Weights of a small transformer language model.
Architecture: LayerNorm before each block, rotary positions, biases, tied embeddings.
Each number is 200 + 40 x the weight over its row's rms, rounded and kept within 0 to 999. Layers, rows and columns count from 0. The size before them is the row's rms in percent of the matrix's.

# down: layer 8 MLP down (transposed), 256x64, rms 0.19, rows 123-175, columns 0-63
# up: layer 8 MLP up, 256x64, rms 0.202, rows 124-175, columns 0-63
down123,093,180,237,282,159,182,198,198,237,226,207,206,185,140,168,178,205,115,193,81,181,190,231,236,231,149,225,207,173,192,263,249,191,184,164,222,183,263,196,268,233,163,245,282,180,203,199,157,168,264,210,164,153,170,143,244,227,241,194,242,241,212,214,185,146
up124,098,168,198,165,208,180,155,251,189,193,206,327,165,272,192,133,256,201,227,258,210,164,205,166,207,179,146,205,167,190,209,203,208,183,248,195,185,175,180,84,153,191,226,226,268,241,217,130,207,182,218,197,163,217,297,233,188,203,266,198,172,193,206,180,248
down124,092,163,182,173,210,212,216,203,228,224,248,187,162,180,207,175,341,201,157,160,240,148,212,227,271,166,166,199,161,212,224,178,205,238,238,238,210,184,102,185,250,223,123,170,183,190,222,139,224,242,191,253,296,207,190,237,169,239,148,148,211,180,176,179,206
up125,111,212,147,137,123,242,179,221,176,230,202,182,163,210,161,169,219,257,92,211,221,196,246,195,199,213,244,313,227,252,160,259,234,202,221,158,256,192,177,201,155,174,173,282,236,159,157,193,243,196,218,193,212,241,192,215,211,175,155,174,223,126,167,178,243
down125,104,190,86,223,141,263,257,160,222,212,217,184,210,214,189,201,168,156,157,221,189,193,224,203,164,237,204,233,181,188,146,233,241,215,244,197,132,190,178,239,228,159,111,148,186,180,260,132,293,251,188,213,230,143,206,196,255,193,193,194,240,217,184,283,189
up126,099,254,169,206,194,234,160,129,144,207,226,265,258,147,220,188,261,253,243,224,205,244,196,190,269,176,204,155,153,238,205,230,163,172,108,192,189,178,225,145,137,181,171,219,223,235,147,188,236,198,217,129,154,266,201,224,241,152,201,214,157,117,233,188,205
down126,108,171,187,321,185,223,196,184,242,167,257,150,253,188,297,181,209,151,231,223,234,188,227,269,143,171,138,184,194,140,287,214,133,184,214,228,187,175,233,178,144,258,137,190,213,199,183,157,200,189,229,208,167,245,196,218,175,130,227,170,188,212,180,212,222
up127,104,195,218,214,188,162,122,164,199,195,139,169,186,300,198,220,253,237,161,224,199,269,230,245,222,207,217,150,188,226,184,237,225,127,176,109,253,210,252,203,194,265,191,173,179,185,173,189,195,176,215,166,235,148,272,193,225,164,192,111,171,134,218,197,264
down127,102,254,222,76,198,198,164,182,145,181,248,183,255,260,252,172,197,195,231,219,172,210,172,175,230,245,209,191,154,163,192,161,190,233,228,212,223,141,140,228,202,210,188,143,199,221,230,296,173,185,180,210,276,143,255,176,161,249,161,175,289,233,208,208,185
up128,122,225,213,181,251,198,258,259,204,167,155,216,192,284,146,197,241,167,210,239,227,220,239,254,235,197,145,232,234,197,159,229,130,189,186,107,143,197,221,246,128,184,225,160,255,240,233,167,219,208,161,139,216,158,186,128,208,113,213,168,201,162,237,189,225
down128,121,122,284,145,254,181,161,222,159,196,217,260,195,196,219,165,213,267,213,154,144,160,133,153,157,203,179,242,162,211,177,228,180,304,218,283,161,240,243,138,155,229,143,251,178,223,219,192,244,230,187,194,216,204,249,203,184,211,172,198,202,237,164,161,198
up129,092,232,197,186,203,217,199,140,114,203,144,194,229,168,96,208,189,213,119,192,176,217,285,219,249,153,227,160,177,184,253,211,181,188,206,208,240,139,184,120,229,261,228,238,219,275,159,190,184,219,175,156,258,140,168,145,246,228,202,207,205,167,236,233,195
down129,095,156,229,183,243,171,242,190,234,242,236,169,233,235,193,177,128,185,326,234,186,163,161,206,180,202,174,213,255,173,154,100,222,249,179,126,207,215,205,227,184,147,204,183,120,166,229,223,241,195,205,244,168,205,251,218,198,190,206,173,232,293,162,215,158
up130,098,197,176,151,230,219,270,155,233,221,175,261,266,169,154,198,205,184,239,245,172,206,210,203,200,181,207,197,140,257,188,255,121,289,185,171,215,163,297,124,200,113,187,203,229,208,212,161,118,241,184,268,181,197,185,175,154,231,235,191,176,230,194,187,203
down130,097,148,198,212,275,168,168,200,126,181,240,177,261,241,226,243,163,242,140,274,163,140,191,236,120,175,194,211,231,193,178,186,203,264,229,257,231,191,171,270,235,184,228,167,180,150,199,151,214,201,181,205,180,201,285,274,215,199,154,182,226,164,192,137,148
up131,083,228,231,205,223,161,128,193,184,269,197,190,172,186,177,94,230,206,116,215,272,203,226,172,158,174,193,197,150,191,183,186,246,261,157,188,167,195,231,247,211,219,276,213,125,211,173,158,170,238,185,206,270,198,259,179,212,158,196,210,239,249,220,295,237
down131,072,160,104,227,224,167,219,197,219,209,153,195,258,198,144,246,104,188,249,167,200,182,229,218,176,188,182,227,181,172,201,232,158,161,259,164,143,242,190,86,192,238,192,182,224,243,202,218,203,160,212,272,187,234,240,248,227,227,271,216,196,115,178,203,242
up132,116,214,176,205,188,240,161,191,142,208,210,227,166,184,211,227,249,189,128,200,275,182,160,217,190,208,185,152,196,329,156,237,153,213,177,210,187,257,207,179,175,147,255,184,286,243,207,130,160,180,185,147,188,209,225,211,236,142,260,212,222,148,228,185,285
down132,146,234,226,141,231,191,199,229,129,304,198,162,166,249,191,184,234,218,153,259,221,194,152,194,247,249,172,232,293,255,207,195,210,200,191,165,210,127,156,194,249,246,181,186,253,223,151,193,134,166,112,158,236,202,243,199,161,234,180,170,177,211,226,204,146
up133,102,262,189,213,192,208,204,273,158,202,159,216,146,217,232,224,214,152,154,224,258,216,202,277,179,221,217,242,240,192,222,158,188,238,189,151,214,223,222,248,155,169,202,187,234,176,240,195,92,191,208,179,124,131,279,145,174,98,222,158,219,184,237,193,234
down133,097,129,177,180,272,217,269,165,209,202,265,206,175,210,186,223,171,130,167,177,164,184,169,199,151,190,176,162,187,211,159,224,174,222,193,203,189,247,188,236,143,234,200,253,156,183,331,200,217,263,210,288,201,227,224,153,238,157,136,247,247,181,162,216,233
up134,097,199,193,155,128,160,251,201,129,238,146,271,236,224,169,180,228,273,178,150,192,187,233,218,189,106,168,221,188,204,196,274,158,175,171,171,176,206,245,231,238,248,234,171,231,204,203,116,135,228,217,249,163,132,197,228,227,229,209,171,181,129,158,213,173
down134,096,178,218,214,196,164,224,198,218,146,258,194,227,211,201,145,218,224,208,211,136,218,164,241,208,216,219,185,190,155,249,197,167,281,191,222,209,183,182,153,148,223,212,183,323,127,221,211,175,284,181,187,208,131,176,301,142,182,161,194,204,271,139,167,218
up135,093,174,205,136,197,236,268,200,214,216,200,310,265,214,171,221,225,216,172,179,182,186,193,285,226,212,193,170,211,260,232,317,193,159,123,200,187,161,251,219,187,176,236,138,186,189,191,220,239,229,187,201,205,208,205,174,288,200,164,223,136,150,144,178,165
down135,090,183,209,202,213,156,179,198,279,106,269,174,218,225,195,266,124,234,203,248,145,199,214,201,169,194,165,253,194,198,197,139,219,158,221,161,228,179,150,153,214,190,238,186,266,117,146,244,193,208,204,219,206,197,185,265,255,216,268,215,158,218,159,223,118
up136,101,185,286,222,173,244,247,169,227,206,183,269,209,217,150,170,219,187,226,189,202,194,189,261,184,183,108,178,134,242,227,192,160,315,228,205,157,188,239,233,199,200,227,148,231,205,193,122,131,170,157,257,186,197,237,180,261,192,173,166,235,168,193,164,270
down136,115,144,226,191,214,147,228,253,192,275,169,165,151,209,288,235,190,196,227,311,179,129,251,178,131,248,203,192,278,232,217,130,175,250,194,213,216,144,216,188,118,210,173,199,196,221,218,167,133,180,202,246,166,191,235,213,222,151,169,186,177,209,201,187,221
up137,104,229,117,205,194,213,152,174,220,222,111,205,162,230,101,145,259,220,197,209,228,193,215,133,189,138,236,201,130,192,184,154,232,243,261,192,293,189,227,181,189,212,275,232,204,171,203,205,184,266,172,207,176,212,244,198,251,179,188,195,198,156,203,269,258
down137,116,182,218,239,139,119,150,212,213,225,260,202,206,206,212,178,200,172,243,202,238,119,111,196,143,246,283,175,224,215,204,164,230,198,145,200,197,177,145,120,177,227,222,155,178,203,192,266,276,235,184,298,189,194,174,201,208,214,246,178,212,239,214,248,165
up138,091,207,152,234,154,189,202,225,179,158,166,225,166,250,206,201,327,194,264,226,269,128,238,144,207,181,223,256,174,233,184,194,138,181,207,159,153,141,198,183,147,230,269,174,171,166,179,209,144,252,269,235,191,178,193,170,194,200,226,218,145,207,164,172,139
down138,086,256,130,225,217,230,216,159,201,202,223,258,210,261,100,219,160,222,184,200,180,230,181,191,150,230,245,203,240,241,207,242,215,243,237,194,172,207,151,178,226,245,181,152,167,209,260,190,276,213,181,202,154,154,151,210,252,206,254,143,165,91,239,192,137
up139,097,181,140,229,105,269,227,189,160,215,223,192,228,219,156,136,239,238,162,202,215,188,204,214,233,149,187,165,141,162,227,234,169,245,270,206,259,211,251,193,144,223,180,210,184,193,203,225,216,232,222,161,140,239,233,147,233,189,201,213,106,186,251,305,169
down139,096,219,213,205,159,192,221,146,234,210,258,221,210,268,139,199,161,221,195,173,142,200,203,283,187,279,156,216,250,272,272,164,162,235,214,178,190,191,253,171,187,152,206,150,185,190,154,164,171,214,188,214,157,256,175,160,190,132,122,199,153,280,216,157,236
up140,092,209,250,146,235,199,135,223,174,185,147,189,172,225,199,141,178,217,227,179,172,190,238,123,181,246,197,225,225,199,146,189,193,168,172,200,273,176,280,180,219,266,289,209,192,217,236,215,182,142,156,158,116,119,201,199,223,167,257,233,254,195,269,213,237
down140,084,172,130,172,230,199,251,158,228,262,196,222,212,204,246,254,183,199,197,171,172,204,168,192,185,194,106,173,190,130,245,131,215,209,162,184,261,269,124,194,210,192,233,207,198,183,186,174,158,163,237,318,166,265,184,171,182,262,185,245,192,230,199,268,214
up141,108,205,127,227,212,240,249,145,197,125,145,225,212,186,161,210,204,248,244,258,170,202,285,238,205,202,154,215,207,221,224,199,216,272,203,180,190,168,233,170,133,176,154,203,212,175,111,121,242,230,221,175,145,275,158,158,231,149,198,168,238,150,209,183,235
down141,103,219,231,233,207,150,258,185,179,201,217,229,205,229,153,247,159,181,105,135,156,196,171,230,128,107,221,226,303,175,205,158,152,175,174,202,204,243,190,206,257,250,249,243,131,168,223,192,176,174,191,227,232,189,224,183,256,196,196,168,177,216,289,191,167
up142,093,193,164,250,209,203,200,212,215,189,224,192,281,179,156,156,304,144,213,209,216,225,279,218,266,208,229,195,218,225,273,164,140,235,142,176,156,202,208,159,171,230,237,178,183,216,202,149,150,203,204,110,156,277,195,197,181,193,231,205,152,268,186,275,195
down142,086,197,189,133,230,176,180,192,126,151,283,161,203,201,226,202,151,224,228,225,187,233,165,144,208,135,255,219,277,205,150,220,236,184,308,173,203,200,156,183,235,191,164,230,147,225,192,251,260,244,176,223,287,170,158,167,230,235,153,188,231,192,240,159,203
up143,090,195,189,149,155,253,220,211,180,222,177,248,187,195,125,213,221,223,205,187,171,202,190,268,279,267,272,155,178,242,190,214,130,164,160,192,224,164,201,134,164,129,178,216,296,244,199,209,251,246,262,140,229,175,181,227,203,225,203,251,148,189,196,264,198
down143,090,177,242,175,270,209,172,195,215,174,248,191,234,175,249,261,90,246,196,283,162,255,163,215,143,152,169,281,169,177,218,110,216,236,219,153,243,221,230,214,247,226,147,178,137,245,203,176,200,178,152,237,165,225,239,183,156,212,186,182,183,193,190,181,227
up144,116,196,183,167,201,253,185,122,213,207,126,201,241,284,165,144,190,202,177,232,159,227,213,186,317,210,245,174,155,263,200,263,140,185,161,200,209,227,210,155,110,204,200,213,230,201,233,167,135,216,230,162,174,137,226,172,236,213,237,193,141,213,174,251,208
down144,126,218,240,222,198,179,153,254,210,203,155,250,185,165,171,206,63,229,203,248,212,135,195,181,220,193,243,243,215,199,212,160,210,242,250,193,177,222,198,148,245,258,132,204,74,229,189,240,266,161,218,149,218,172,217,207,202,162,179,168,245,185,200,247,175
up145,112,268,250,193,121,208,247,212,149,257,179,293,219,240,198,161,217,234,159,195,198,240,202,238,225,116,212,149,190,167,207,233,197,163,235,166,151,192,245,202,133,153,204,156,302,192,247,155,189,156,200,244,181,199,190,251,216,220,202,180,179,120,157,191,229
down145,140,202,129,209,153,151,101,205,258,194,132,241,213,140,187,189,206,251,172,252,260,222,227,194,236,216,267,240,207,226,224,190,176,218,198,205,227,154,207,228,186,183,188,225,126,237,132,246,183,168,195,96,226,170,191,167,207,211,201,180,147,211,302,187,176
up146,100,240,185,167,236,326,254,226,191,194,115,206,256,218,184,152,168,177,126,223,219,225,175,221,223,201,240,260,178,237,200,150,159,277,147,238,183,139,187,199,149,125,197,230,191,175,235,181,187,198,144,150,193,196,218,175,220,191,150,239,236,244,261,203,214
down146,091,150,165,230,205,195,177,197,271,197,153,213,283,184,290,227,222,244,187,171,204,161,263,192,161,210,149,185,217,183,69,227,171,212,187,239,182,204,182,244,266,168,219,242,175,199,172,188,237,179,179,150,248,216,157,237,200,196,168,254,263,205,152,123,224
up147,100,206,205,232,134,233,208,236,204,176,132,263,190,220,191,173,251,218,174,182,170,174,277,168,270,89,162,179,125,165,180,246,178,193,197,227,209,189,240,180,160,198,200,152,259,278,215,172,203,204,216,196,145,290,168,188,255,167,265,221,140,214,201,192,192
down147,105,149,208,196,221,164,207,201,264,214,202,201,222,187,166,175,121,303,188,241,165,185,176,175,194,185,237,257,196,241,283,243,172,222,211,235,247,133,191,257,269,121,183,192,121,215,141,187,221,196,183,182,167,181,200,204,184,168,283,147,170,213,161,148,243
up148,098,170,179,216,143,253,226,187,92,149,205,174,231,155,149,215,282,212,151,243,202,178,199,240,193,154,199,290,189,262,260,170,183,239,194,183,127,175,192,215,217,306,194,182,159,168,182,190,170,179,150,211,229,179,235,182,249,153,164,233,194,160,201,223,246
down148,100,202,248,214,162,204,256,219,218,174,134,216,204,243,249,172,97,228,179,201,162,294,156,179,205,265,229,228,223,227,230,178,251,181,223,198,197,147,166,209,195,199,187,134,221,196,190,212,129,226,225,198,291,155,209,263,238,207,163,232,190,118,164,125,187
up149,084,181,119,119,163,238,180,155,216,179,178,259,251,187,151,225,207,176,154,198,203,149,218,194,244,183,234,193,155,222,277,309,155,210,206,211,218,193,215,134,173,194,166,272,216,214,251,254,206,260,171,154,228,140,226,200,263,175,122,190,209,185,210,195,224
down149,080,172,237,184,208,168,208,236,137,247,204,179,180,141,153,201,112,209,262,221,208,258,196,244,172,258,141,215,256,205,165,116,189,186,245,183,215,276,214,203,160,181,224,142,183,183,153,267,143,116,189,214,177,265,232,242,170,193,267,183,200,198,219,241,189
up150,120,187,142,181,217,227,248,223,147,159,169,208,268,209,147,178,274,170,151,206,200,253,210,178,234,246,237,243,133,183,162,256,164,139,161,221,241,175,191,205,220,191,216,295,205,270,225,197,199,187,201,144,200,233,231,151,149,202,268,127,213,244,175,270,219
down150,115,172,152,182,227,156,143,262,188,164,208,172,248,193,175,198,178,154,228,257,258,211,202,159,163,148,195,229,199,204,254,214,232,200,158,225,253,234,161,256,180,273,218,197,107,199,254,222,188,314,158,207,178,175,163,142,170,174,168,227,245,270,212,182,150
up151,104,163,215,216,157,182,255,249,141,193,238,242,170,175,142,214,243,198,124,205,232,226,193,166,224,200,235,180,119,211,239,237,150,214,118,234,243,176,171,249,160,149,186,235,202,250,151,148,165,146,200,189,228,239,195,164,200,183,247,161,155,243,180,288,272
down151,102,174,131,173,216,127,208,192,144,163,220,168,181,259,169,208,205,142,293,189,266,229,166,212,168,209,171,261,154,223,208,149,204,163,177,240,247,229,153,193,197,231,283,260,202,225,176,239,197,194,195,198,173,182,236,210,126,201,225,229,271,293,179,165,152
up152,086,195,234,176,175,190,187,243,159,199,157,220,249,195,205,205,154,178,164,253,180,250,260,204,247,248,222,261,212,266,160,259,123,128,164,241,195,138,244,179,119,188,173,155,274,167,245,190,161,209,232,185,142,202,217,205,170,253,207,247,130,199,182,217,142
down152,094,186,238,148,185,229,238,255,153,252,213,206,157,237,164,160,189,221,185,140,186,201,143,241,199,264,265,239,222,162,175,167,207,237,148,233,185,214,222,228,266,208,46,236,183,164,138,246,197,168,179,162,204,209,202,247,200,234,231,185,212,192,183,167,272
up153,089,165,165,184,143,179,196,207,184,217,228,235,225,209,193,207,198,210,239,146,204,249,182,249,155,178,224,242,188,249,216,225,104,247,208,191,132,147,221,211,142,309,239,214,164,148,225,125,185,258,175,210,236,137,258,171,165,149,202,157,183,196,273,210,251
down153,085,226,208,164,141,146,234,131,137,179,250,175,204,131,281,192,293,210,224,230,186,188,164,218,244,254,203,148,221,186,228,162,215,142,199,293,166,150,190,181,180,193,235,200,167,282,232,177,175,235,138,240,186,209,137,225,208,211,226,243,236,229,223,209,161
up154,107,210,195,190,176,189,141,248,169,224,134,222,261,218,118,96,141,229,113,154,195,275,175,174,169,209,210,234,194,210,145,209,230,234,189,202,301,217,191,264,173,172,234,188,208,237,174,204,225,205,182,161,163,222,213,217,245,177,148,239,181,186,223,187,282
down154,107,186,183,247,190,133,233,186,163,227,284,181,165,216,157,188,175,229,140,178,174,233,208,141,211,172,177,224,171,233,223,264,238,197,262,186,250,159,142,222,249,168,203,230,105,132,251,201,256,253,224,243,200,157,171,276,192,226,241,213,123,180,203,240,193
up155,095,195,241,170,262,187,228,243,269,132,185,222,166,200,205,168,183,137,170,247,202,255,246,261,208,179,209,210,209,276,261,198,187,158,150,108,191,133,273,131,153,244,231,214,196,213,205,218,161,112,190,216,188,148,258,189,220,217,212,199,218,218,234,231,167
down155,070,252,128,215,174,173,210,201,236,249,204,160,238,283,186,166,272,173,199,212,193,142,172,142,108,236,179,233,156,121,151,173,145,237,175,204,209,236,235,243,160,206,209,170,259,176,194,218,212,272,172,174,191,201,211,232,190,234,204,160,178,313,192,225,187
up156,126,172,207,198,207,239,194,304,196,119,151,202,186,162,190,195,279,228,161,118,266,238,185,230,174,232,210,249,201,214,134,236,202,163,169,160,192,189,202,165,115,165,263,173,184,182,154,203,133,152,201,219,180,133,214,209,200,178,224,226,263,153,224,204,262
down156,134,218,227,198,115,244,252,231,179,183,248,180,238,194,184,157,180,181,182,208,272,229,279,194,215,195,217,155,180,207,155,190,279,190,222,157,245,161,183,187,180,159,139,120,132,219,101,232,213,225,183,203,209,242,234,157,220,274,226,172,255,235,247,151,202
up157,109,229,211,213,193,218,232,235,217,229,190,246,162,243,116,169,194,229,214,179,271,169,259,189,222,206,162,196,264,215,192,227,163,204,150,178,233,169,204,148,134,192,177,231,212,256,159,191,97,160,213,180,151,189,208,232,201,194,224,157,200,70,183,214,297
down157,118,185,156,238,248,240,266,170,246,261,166,241,198,258,197,159,153,224,245,207,177,176,201,215,290,177,154,227,198,207,248,231,188,237,119,178,167,239,218,179,192,253,94,174,201,185,165,227,203,213,208,178,275,164,178,172,159,171,147,217,215,173,159,110,229
up158,109,273,197,196,188,212,127,280,211,160,177,216,170,196,159,192,216,194,172,167,170,199,250,198,236,241,235,180,220,259,230,205,162,213,207,167,191,282,232,164,204,261,227,151,252,116,195,234,128,149,177,153,196,193,206,173,278,161,206,156,182,157,263,223,289
down158,110,159,170,284,155,252,242,244,225,228,197,196,218,152,161,189,195,237,208,207,265,245,181,151,238,236,247,177,207,243,197,165,179,226,204,146,187,254,136,247,147,195,202,129,242,153,166,191,209,170,204,138,236,204,144,165,189,117,169,212,268,237,254,132,227
up159,084,203,136,136,234,191,144,211,175,120,201,134,172,246,255,208,182,207,232,155,152,252,266,178,200,213,299,179,131,263,173,156,155,178,192,223,194,122,263,214,212,243,191,227,253,238,184,183,247,243,207,141,214,223,187,191,212,222,259,200,216,233,239,183,185
down159,074,164,218,244,167,288,234,211,226,244,176,265,204,90,179,223,291,208,158,169,193,167,229,218,166,218,177,181,269,132,243,193,195,161,168,163,241,217,149,164,177,174,154,224,230,237,243,190,126,176,197,255,210,165,185,233,235,212,137,247,192,188,201,192,262
up160,104,203,166,199,175,223,110,202,235,276,135,235,195,169,177,210,238,207,126,191,204,246,208,223,243,158,227,166,177,167,163,191,161,220,194,187,293,207,267,193,158,183,191,267,208,206,202,268,177,182,186,122,182,197,203,193,142,201,222,233,147,198,292,279,255
down160,102,220,280,206,198,119,247,196,109,246,288,109,182,195,203,254,266,117,186,222,184,194,179,202,207,192,187,176,169,208,194,174,176,234,191,190,196,153,197,181,204,184,156,195,228,189,287,180,119,206,190,214,242,255,178,229,193,242,252,232,147,177,249,240,188
up161,108,166,209,198,194,260,143,254,190,205,123,205,188,138,148,122,300,169,214,181,203,227,194,180,230,229,250,237,190,213,249,169,169,162,253,237,225,153,251,170,176,261,260,178,181,150,221,198,207,232,130,175,144,183,216,198,220,117,214,142,194,185,244,239,166
down161,110,248,214,167,180,191,131,193,182,177,207,276,126,190,132,226,159,200,222,201,180,200,160,160,266,155,254,225,250,278,188,209,190,174,204,215,242,269,193,232,215,155,169,207,180,244,211,288,231,202,155,201,213,179,200,223,216,236,200,137,223,81,135,225,206
up162,101,235,235,218,232,214,114,231,161,105,176,177,217,240,211,208,257,256,130,221,254,171,155,232,189,197,262,211,203,205,140,252,252,248,131,142,274,202,185,209,201,201,247,260,181,214,105,193,223,165,141,152,187,179,207,207,161,197,199,164,201,164,187,220,211
down162,107,178,212,156,224,216,167,212,199,212,227,172,176,168,244,195,198,304,235,187,159,154,226,185,262,152,233,183,248,188,154,254,203,157,200,216,207,162,211,200,242,178,176,204,249,210,206,211,168,77,222,230,211,222,189,175,112,240,219,277,208,233,107,149,266
up163,101,200,149,135,84,258,186,158,142,215,176,184,243,211,215,195,266,218,220,145,214,222,272,175,188,159,179,193,183,218,146,185,205,188,212,207,264,260,246,188,205,244,194,236,220,117,153,212,187,164,197,148,176,191,254,171,252,121,231,166,159,240,204,245,165
down163,104,216,198,195,170,255,184,88,246,224,208,216,240,226,147,222,281,201,242,150,183,200,193,258,210,183,204,158,168,153,209,170,185,226,195,278,182,231,267,168,242,228,156,140,218,227,203,144,170,215,174,214,133,204,233,193,182,215,235,145,137,285,141,154,219
up164,093,178,98,181,186,199,140,172,157,231,220,209,178,232,246,214,200,103,168,263,260,254,196,192,218,140,222,240,148,208,226,236,150,185,190,134,255,149,203,237,156,208,284,189,192,211,213,175,200,179,210,170,137,210,265,198,189,138,183,118,188,230,204,235,181
down164,085,164,236,180,234,193,215,176,231,134,283,194,210,115,192,161,271,167,217,204,234,233,169,171,209,174,260,211,204,179,187,179,234,175,211,255,194,238,126,225,199,192,228,237,110,195,272,206,171,216,174,135,252,259,134,229,185,234,180,188,240,274,160,193,133
up165,097,302,122,141,264,219,187,194,179,221,180,203,152,193,238,99,156,202,146,168,245,230,191,218,235,214,223,202,196,200,208,205,202,238,120,219,165,176,187,196,149,248,257,189,211,163,167,154,194,199,96,233,259,204,187,215,266,206,203,191,242,188,268,178,228
down165,095,115,190,191,165,224,188,246,234,242,194,223,178,209,286,250,141,182,191,191,177,176,198,202,192,130,269,161,263,202,191,223,221,213,274,148,223,237,222,178,199,156,211,162,158,177,207,189,307,266,194,152,177,147,267,210,196,193,191,217,140,225,161,220,122
up166,113,266,195,177,185,246,130,176,189,247,165,248,202,205,155,114,185,255,167,260,283,230,190,156,226,197,223,196,242,206,197,230,194,220,175,176,232,168,181,149,223,123,226,207,203,241,190,180,243,191,194,144,182,264,189,193,237,215,310,187,132,115,228,212,216
down166,108,164,250,214,198,173,207,192,263,219,225,216,168,250,193,185,176,116,207,205,211,219,223,254,244,272,202,124,191,197,190,205,245,184,221,174,162,188,198,262,189,124,242,200,156,225,210,123,183,283,237,190,206,132,191,145,164,235,278,162,271,199,173,125,175
up167,107,273,188,208,176,196,157,260,188,174,98,232,205,169,205,217,237,172,121,185,239,226,196,254,194,233,241,199,243,208,235,229,197,123,135,153,237,213,196,194,88,158,235,258,231,244,167,214,149,211,203,188,159,207,268,237,192,163,194,218,198,159,251,223,148
down167,109,244,143,233,167,305,166,127,305,224,262,230,218,187,187,144,110,210,152,172,199,222,215,191,217,152,231,232,177,220,156,182,201,170,188,217,208,206,211,163,139,181,196,252,179,224,202,218,222,207,210,126,251,149,208,197,275,268,225,196,178,174,230,176,161
up168,098,225,149,140,156,219,183,240,217,206,192,158,184,256,164,213,262,155,146,252,197,235,272,152,243,186,215,255,160,167,223,269,200,108,187,185,273,204,207,223,212,244,227,251,230,154,230,155,157,164,132,226,165,175,176,190,213,234,277,172,193,216,151,250,178
down168,112,186,156,197,180,181,225,205,210,209,151,227,233,177,111,137,272,282,284,206,205,204,163,206,185,209,180,228,200,238,207,213,202,216,80,291,118,258,191,224,208,167,174,186,220,186,164,217,236,207,214,191,127,135,178,209,187,219,177,200,252,202,202,273,215
up169,118,228,228,207,214,208,235,215,149,228,221,245,255,275,175,193,225,116,187,260,180,199,235,222,220,179,171,287,234,183,180,223,166,178,157,170,163,175,176,189,221,246,211,191,229,245,220,161,128,255,232,218,171,95,238,146,203,86,257,193,183,160,206,192,197
down169,117,120,242,153,212,161,232,184,249,267,235,170,202,238,178,203,187,190,200,101,166,188,188,169,158,160,171,152,152,150,213,194,255,163,204,232,192,245,237,201,176,245,150,238,226,163,253,154,217,215,229,256,193,263,194,238,242,229,153,257,231,133,127,223,250
up170,114,222,211,158,176,189,184,231,137,189,155,196,242,301,184,201,245,258,186,147,211,185,203,164,192,167,170,219,123,161,185,240,219,292,180,158,226,116,216,283,210,276,189,145,215,167,185,241,124,212,195,215,172,190,207,166,202,205,213,171,212,154,266,263,208
down170,110,206,189,257,194,262,184,210,182,278,282,149,253,179,209,180,139,185,159,204,191,229,170,234,212,204,188,196,212,167,253,216,217,164,192,264,227,217,209,243,252,113,185,195,127,181,232,125,219,138,206,183,223,242,139,255,253,202,168,121,230,143,153,189,178
up171,109,174,205,198,161,243,175,174,182,236,155,220,232,194,180,145,298,232,169,279,249,220,161,203,171,214,226,186,148,244,219,249,102,249,202,133,225,132,223,211,136,217,221,152,183,190,174,162,210,212,224,203,242,184,134,176,245,130,255,173,129,197,217,232,204
down171,108,273,188,220,207,191,162,154,143,166,220,188,181,256,166,173,278,265,263,217,198,215,175,184,178,215,303,254,205,208,193,215,224,221,307,162,190,178,152,142,143,145,225,187,99,228,223,200,215,220,160,231,216,186,209,155,248,145,203,186,204,195,199,211,153
up172,103,239,152,158,201,212,222,161,195,212,205,202,264,179,155,180,220,194,200,204,175,180,180,174,255,179,176,190,175,332,181,269,259,249,191,170,291,260,223,208,204,181,220,234,198,217,152,95,188,185,166,241,195,228,293,141,206,168,147,204,181,184,201,180,243
down172,108,218,155,180,254,144,218,223,198,169,178,251,181,143,213,254,277,138,184,224,309,173,200,267,93,206,186,224,204,157,182,138,216,248,192,218,140,225,224,192,213,184,212,140,236,193,160,227,178,148,253,206,200,244,198,198,155,236,249,204,170,249,212,145,192
up173,092,199,123,122,174,266,143,196,181,94,167,199,225,244,205,172,205,260,159,186,229,204,209,199,207,168,205,245,119,213,149,227,121,283,144,112,219,209,204,197,199,188,170,193,214,140,217,168,244,218,221,233,236,203,229,264,187,199,187,171,181,156,161,207,220
down173,088,184,291,211,207,187,235,162,264,192,242,244,213,228,249,248,196,170,251,192,122,218,144,185,146,193,196,215,219,218,237,180,211,195,249,179,198,155,205,221,98,226,274,251,178,207,174,197,164,237,128,200,94,212,231,175,193,199,242,225,147,220,176,181,130
up174,112,231,153,172,215,227,181,188,242,232,161,234,216,267,193,195,193,221,238,216,275,187,176,188,228,136,265,266,176,209,179,186,231,191,145,117,159,126,201,124,115,187,212,195,256,178,166,162,223,218,188,139,148,265,187,201,134,224,178,251,202,179,268,218,191
down174,115,205,184,209,192,190,198,166,218,203,111,208,207,165,169,235,221,179,197,211,274,218,148,205,226,175,241,203,181,180,227,212,184,194,245,266,217,260,240,231,167,201,217,110,264,182,178,128,191,291,162,197,132,152,180,245,112,110,195,222,240,266,200,224,202
up175,089,184,261,208,210,247,189,243,193,178,186,256,248,199,214,226,160,146,219,236,213,235,167,165,193,247,143,167,180,193,135,222,252,226,215,205,317,225,190,198,153,187,241,196,216,167,174,122,196,224,105,217,174,215,264,126,206,225,239,256,226,140,127,201,208
down175,087,231,223,235,176,204,202,256,219,167,228,205,211,152,292,131,169,220,163,128,180,282,173,196,182,269,234,246,189,235,233,189,192,209,197,258,175,204,189,156,260,168,252,237,168,167,197,187,212,166,279,185,197,156,189,167,123,238,202,156,160,278,216,133,158